{
  "d_model": 768,
  "norm_place": "pre",
  "qk_norm": true,
  "lr_head": 0.00756
}
Each number is 500 + 40 x the weight over its row's rms, rounded and kept within 0 to 999. Layers, rows and columns count from 0. Numbers have three digits each. The size before them is the row's rms in percent of the matrix's.

# layer 4 MLP up, 3072x768, rms 0.06, rows 2574-2607, columns 0-95
088:449432467501512481507422547566468490456504537451498428481486407469554506454499543538499535496508502513512518498512556510530463403501564535491481522370473525525479522456422428452499484517483525534509525532543500524494440556509563500524476477503485507479468469455515506483506441467515551515
099:572419565454535467502495481481535520484485462515528509506447507407520567538468425520468444571580486452409532503453522565521538544504458490460507516490464520486527450451506490507497494466505589531475464443518494470547518568554428487488503460478478430472504548508524531516506509518438538554
102:624482496519404415477475561503468492493553472491446474543460562477486468446496522475489525444439535470481493525511554489546534508540541471444481461418431470491456460512539458445547439485499532565539495491528457589455565493534512513523424452489480491474556561503490517437518531611513507483
098:568458512520499432481551521445422497447527524515481508573454476473538479523509491552484459457519470498548544535498484580515502491478483478519483478496542472504460454498451447485415495479513483500531532449476481483530520389502524473512501526492466499534432554454504469533499527551466502487
096:537487439551465530525478509494540486513434563467531449410520465444517477514487497497444465589499480491519531507559452465480537518498490545484504450445499466553432507484522405563530464471414512491479511506504500583510556459473514484487524581577576485429450506489537546483555496483515467574
108:481498522501514503457546553540555430493444463443526545426530506521503492469433537513437436485521505501508482509437488460458504512463504495511495451457463493466510518514453532448522536444516512457472524534548542510547486583485548392530486463521524487534529481582468492514472468462449534459
101:511508528507463497559483451421440556526560552460501560509512508540439547521380502508530477529440528483502571452553549516571479516547520500428526380475552478534493554506471449524519477440430531483526487574533469496557455499516419578502465551515544496467488475543511547503471496510495479536
099:519459506548531508447547458494503527409511489472432470472521485500442506462483428496481506522476523453442403481470562562484561511494550503492490531444521498528537514507450446466561392526476514572578449570424517532471532586450493459498527481505519499582482512452523514466595536516509560547
101:508512459502474507516488492490517452512483517488529454513583433483568500450467557512544463487524503517509502511447453497481521473482440512491551445575448496557555504567469472499474475495482504491458457388465489521492535525569527521401537494442483610473467482449557476544468530464505475517
100:453480467439476429533458492518487483503546539430512545532464459520547484526415486536395547539461574548473500431494473486529508532497594447528509547385486486459487496528543542553569522460506445474639471486499524525521526488469465522503558522477499535546524519541542525538485542468473454485
098:441493543482515514546543541485504437462500511522468474491509456598498490458468544479478490540441545521495508481532491474528496504457514537539440501451524514485501577461417463509419516460552480558504451552553457490455491508509457499476528521462553455512446418547493499538485471549470529516
101:504507435442487529487464437545599442441462525536476519468543466516526500518533521535457584428502511529558516482503513526599548529474486446508539529497486504455444478559536543493504581546539501508446532542490510484431473578495516481541476502491497472413536525536512447496443515582538494528
096:485481472443514463540518422520474537489519553458555494491521468475534493461430498484500501502489459582414569514544485466514478528568567528452484519520542507520519481536510485509520558441505531453503516485524514465533516522526491524447465497496463564556511486473539533516562523504466474453
105:504419490459506492502503470525488424516512500465477442537559468573501518458512509397551462478523490431537496487526507528479457446518455495504540551474508520496540501489504518557518401462534513463526550533466438570591521520485539499450499494521506659479473502494511519482542501488480466502
098:499466521441461523463508490506529499535527527504525442515498492524550446528520538404525510458529491535449489485478470509477502528436550509566491453500446508487514475512535593504508504476511487447437588494433423516517553530541469508536528491511582540429489483494456484556580462527501484461
112:576447555489485442511458482502468458516473495579506497484426520520485480509492532532499477537584524487463432545423528466591418442534534512515520543468492569510517482497472442509465507461483469498496504451527482489505507515498498502511507490554528465488534523502481523478511495453596536499
099:580513447487498501529490520527490424448480403527498492493464483515528488475558532519535513512512418541488496537529498507542482526537492522531472548501471489439470485460481492502557479535470486495525528591480529505509521491565507427500536465540461501532515570514499497524518494497466570521
101:476519478560504463465529442432503524546490511464522580532500505503459481529476490462459504472528487514520471485510548486411453510425459503501401452473525489482493443542516539506515484504450567547483513527547525493579561511502536517515490515514443545506491608418403537463508522459495508553
104:491543529452460427421540474463584481476485522449457466473450471489460467465477420475502503467467432537567455505553557518535562504471499480484506502487514531520449389550550509443470523543486456522517524510462542441494474370464532456536463464465503552543477540467522464504521427507543534510
101:468430559480544528519526459471460512444622559448559536463480467499496479523515530549497548528539517417508436481390544494483563500519528557438500482564408514514494492454421472441483428480492512468537551472456468467493440490495452531470469579521469503509556513518459496516504475518539492544
109:477489526519483517525569492464511505439507487507535478481531536495520521524449491442531482555465425532451517521542501521512514495502557496477489434495494521502360440483413585491478564540532488483515505544475523507460479486477493480496546526481515477510578461486489520517460424441549470469
104:550508467531489497448512537436495520502455490477490527509490522545518517532458470338545494482530490521502509504495476544493535476430475563503557603414441535576430541491508477513427493460534463526455493472525464447461509543502545462597526516403481519451535488504523503480503575472575501486
103:430508536497496441471481534468536573525578501506527485494497472505541435524538487555480551515514511518406514540517485531477658518500465499499522541542508475517438492467479526536499518468492498536472476445563502441449540532496515506466431458555459520538432482503477508453486475437442490484
108:479507461528506635475551495518484462475505533454458496537465451504432491540470462500542560469497494517512555482483448523547487491470539434517500500419500495547445564516543534531484460467526480556547550514574474471587440576462536494529586472538565499537513460493472569481473453521494501498
100:480437527558473535520524435414551482498563550522478480485491509430435525461483501530482533498518423494565543448511493521505512529447435501485488487515462521497472452486546546444464561491516462451444500496503424497430504538497438491492502440548486499460520618478458441466510492487491491569
103:477542462481446516518477464497575540440494501490476448462527493505490477505474497551455475548500455563466458582485458561471500526434518568397472537511481581522452482475484505540511482446502514486524491514527494431508520497551534558486513477465508505470424496478468435602476535474518593529
094:515513546553489465473464520447533501528450521494535465377569507490535541512474560553483553542526528437484559553489566513469440504441574505535428495431518539533519503432477501470502528417481512602495450567475440539553544521452467506568423559492496504515527562491543495448462500453432505526
099:537466468458454523477480412594461559491442537506516473478555531536527533426505528564573487499549562539528533445456501503450530449502500531548472539485485462463491514524488478502520473465490527556515529485487474496515501491492515435477502502478498515502527449533561496541437548496521522505
102:481526417488530521465476517559406475452610520518467468547489514390538557454564468483577538487475545506498483516500474464458442503493466430523532464482463510478457405546519497453520553471479514536520481527394488528521500539550549574576552485511533550457532516497526508392499475466571520473
103:482509524499512465431537434534399504444617480488491466521466523455492556420523489474506520515537500479445553451515548537510524533507533463484523539476513492476495521470503459539512523461516489499460546476517457507453495503612509468487540515486600504448529472478499494560576486502511509500
098:521457523522447499499534532553476575506498531488535425484528489580540622495529487500526533481440509566470468439491519461467483484506550542560503527488529470516510502490505561496556508476486479479508499474462525606467478573555531467487451489458471493476453436523488492498523497513537498534
099:439447491522513464542530471547477493393492559507551581474484528461526568482501474558552474528527490537465472528443494533527524552522523492507460537559445459477481483421462392552451502433481463534586460536493557468509504540567468497463511485501500516499463440573507513500512540492570562418
105:497475497507516428548539494475373540532440522490549494453607540432595544536450406516398527556488458420481461529518489473569485487530519479501518476487528518501422505384461527448515544507485463525471570495559425537516531502458559532481502524531500511491509496433449479492508509457453561473
099:481519487472590535531528451439499467602460480539534546477509514448520483474383525517577489478462495442479478557465499439493536505553455475455450558492535571487463515535518537440530465558525558483568504451512581468530523518509505475465490473499424545533507565469441533531478497495482483511
# layer 4 MLP down (transposed), 3072x768, rms 0.0583, rows 2574-2607, columns 0-95
089:466567471534499563551512498475453486430514507528555520540514519482466552542480526497466540529488525441493541504511513534532498493536528480449538605501492519481593535500499453511524476495522487478470540473486526602541580472510457520490484530493434423459509536512522461438516485473441475475
096:526538483486562479442519490518505523522511516556572484543511501590484508505489468532482466481450454596430438500501535471500484525527560499480442530576440510492491512589516584541429503533481519549457507513546484500483468513496484551421410523534495443503485410473576500492461573493502463508
098:524519587513447561477564501537472459506543480496548505542390512517502545495490422497479548512520479457498462446511534486445381507543519506531498480593517602515491532500505497532534430541518525521481582551505518531438571552531422460482486441474544486532486523410512508463576482396454538515
103:529498434492419499485522508482516537513509554546437521556559504432524495526459466529518543524532494496487515542409491506466506505602540441461479533456511474516523545510534519528511512500501482478534468497470494435529541498544451419529512495532500532505542501549472566446477452520449498529
093:451560360552495577510535507493528512426520449474500486562466488600488536471495480484459553465513546539492503438503485513469528504600439451442539468487516457446435452513522553502516561449468423534433518479504548514554464542494425591508555436525558495479492434435530546530458431558474473463
104:511456517476501467487482529518548508601553487492565485472476498494506511535520511467449480474514461436462525545496425449483519572552505488443495512504488485493493542484499525495521509526495490497544485581500447499433563452497566499517523452543536478470443445531513519538527426457424483487
105:465504557487495586490483488484499486514618495487465550417518429495506492496379489449507464513533468486502469458470480495496499560480490484448520494463436541496492573485527368432449490550466561545478496496490527508484496534497426552448506470553550513479440459501458472560470472463453446516
102:483486476472471437418528459481524505542530555476459507540516549561533432510528541488461535484533566560523480482452491452454531481496499446416464481515503475537468488640535437455449499530528480545423497530481521507539571552536518509447514495459552479447454499508532508492506546476435537505
105:428498461499557573486509493520529496546505454481496475509503485499473534472526508559485460469512506446450561515491506522476516506474544479441531433603543436541518464507513471565455519472582465490496510492565455423471404601479491477468433513524451554468544486492533486541553537482478540522
102:522484520534534465498546496484497492472507478532421469489471504441530509525484508488613464454439532556540586501456512447470533509524532503452507503531451534517480529501504460539515516572447458488546530470499536509540465566505511502459522466497474492509533414416524486506446488420525532495
097:510489540534439425497521527501465505487510524561514449471548446547551490485567529511518513525484467551580554526399496515495455530503488421475530521441503547561521472564518576541505503482488479588497612498514476505568537511451517498450515477429443440464506541482513500505477526525496539580
101:467501453483466550541528524485539514425502478500503477488544491505540495480519460538472418537526459504594539481473512436522559464505465573476506514505488488497482586490467491497526529489567476556492505496523520511444438529453426470527561497502544502481473523440488555519545493452502490516
094:495512538508430459483544509563471489484533553550529503481479562471483520518548513426523504476528494463512460535465529537482568524521515534594481592530513465489539547544540504547567488528490480508485529445485542558517471495542479580471496488473491489497530465518483497542539426495460519441
102:503558502451416500486551551510464520459524496502497478452546466457531479526522492457507431503447489475540537554499473482447608534532527489513485474579486522445469536459503530435500436480536440499478525494504464389543516523520561505456453458522516487437443460479510550510515472459558487499
100:565588545571479546416468457467432464591422502466486444480548571465515570559556499480480562489462495481519466433530522513530506499533476435523494475473510561492490554478436603551453497454515457476462567537467504526443513489532527526531533504500511488479500550525578484546466491447502476527
103:472598488414514454472492473509472494509532534498526529444481490450481523499457467481476464578558485508517471500447471459584535501507441526542573523443461492494470602520541527486545491515504536477497547450454479530424488413530529462560516507518503403557485491613540446493597477458464475515
102:546559453470551494542535532442491473492466462498479470516523536467497419476556455495447542533495507562442517485539544549488610578533523482516487546528508495457585478489510515554551502541427549535514486484572468498459614498531424439531501513524574517466529575529478515467516539482484473475
099:528467488497448557541447424442524527546536488485421529509521574543492560485486502459539517471505512469523515479409545456475458500515481462473535487474521473504484512574452537531470562507500472544565550523502509455513500556616526505550571497524549425465504481449556502508495464532491503483
103:533563477483528605474523527551485490444518489572461528460422553501364492505473519542524526544479522478510509477515547537553569519540450462463534547455459476416511468503477509430506522504446439579449569501443473499485543522442551560467540555537512458527441479402499519504539456490453520490
100:402560542521521487493521518452508503511538537571507538531479532465522500544518506557539517494490550473466494537535485490554502490483526482519499469587438538512544538517474525569516502556505548531552556438519500567445453503481442473477476486479532552520577517575481413520543506538480534517
107:543507487560542480461492538477440540516567445454488495534464443564542539505492519555572467484539482443446525512480480458450471523525476454536493447534420547504524495535503470468465460520489470494559573448514484405467509510446487458499464520557564569516437448472480488482509410490451418454
108:498407488464435519508451526502458506499511536495496504523467498436529481505497568532561482505551408495465594455513527473513476543554507473503406512498581488462521542510501464481494514527529490447545537438382481553493458490510476513541510456490509502549561536525538509499497590456522568487
097:478506487520420538547485447430562476525502489484524588512458501447447537562482469526551481503483545529477487509492538472487529481552453512456540471546524447519511473585474416509535484409446469505503540516529501532461515522474491529471527521558535478442498465510471483481459403474489440469
107:511473466526464558472540444392560565533511459509565494550443524531441456553474523506482454456586436481436488546486411502481468541485477452480434479475492513517474449524567467484417555504493470425572442564539549424538514481537502508482453530516508508459568511531476513513521426427583471516
104:509491466493569491514517532466439479545498543517531501519559533472504487532584444462650499492506540451471460483490522475517477410581519512497543491478594512511474487476498460424518457535466581537493498551563504467520500615550532514434519540573482534533549489499564449494524451506524502462
102:520510473476505508473492520472477491562544481474508468438534498495545416512465572506529528417484472513521511466467362510494508546505506531429529518522527550513510516493518467482468506503511496456567526541518491498561547483471461510517523396475547527538467550515484563498461593561545485512
096:476507480518519445483470494430590517555553448518528493428490508520471503599529498535508542464519474481428499489471544492498436421500504600459582479464521485492573470519506516568475541518471563522470567442436488513505517467468486501537487509563504441502514505551435477514465544467487491580
099:521483536547448466458531472517477513485435603568561390475482472458514472473483558486523480506517502465493422458498507466485516490479441497522513451521485508578509565506504523507534484453543574524521472475477490548468448517522458462442506539465541530506440421566492537502512518453549507438
102:580496572498478486481497465480484426557491498518481495469508565544474511453517569483509492393504436528410522487508553483498521488457514539583493567516485534458523485529517532543544469478494502486478513503547521532461521472515559552589568519494476520522452471487508462509472488484507493522
100:538526519438535467557522536571548544539527460495509466504419449485487504476508425497551494444490587491553540502466498521516487431507493458425517545482497539500583539560524495512506528511521489459539521534503497499470440537459477479481447510607455476550491514441410491495487474512495571493
097:550497412459525555502556488520464535504432459430515494509466483491451520486480473480424520490551515491492442503478469547510490499489481523550487527457560429360565590520463415493508429459498496554498507534527476521529523468556472521579491499522481549488441507439519579490480634528451462520
100:569406437455475478491423486447516511515570555514505599527517492584467619497476534483423529494556484611477492488480506432502515522499543520472542437496500471447485480510483519500538481465521476523578537496592537482551474572430536477534412505484493476509525461563521503548452548506470469502
104:490561507514468446509489482421525494538448474531557535462523411480514485478544546531493551507486511455463446537525555520521481494524430474505505507412529451423467464552546488460397549485471460541500484529524486568502448505468476570519571515556473479520547476436557541539508481526474536542
099:551450509493547471482530522478511480541481430451549513513536540566541527487516540504491518484561554572482516524454498555499577499489532516494521441509479513494481457465451455500525425455533460483479509596501518562526509459467466570546552467512550551502552498527478520553476542555521545489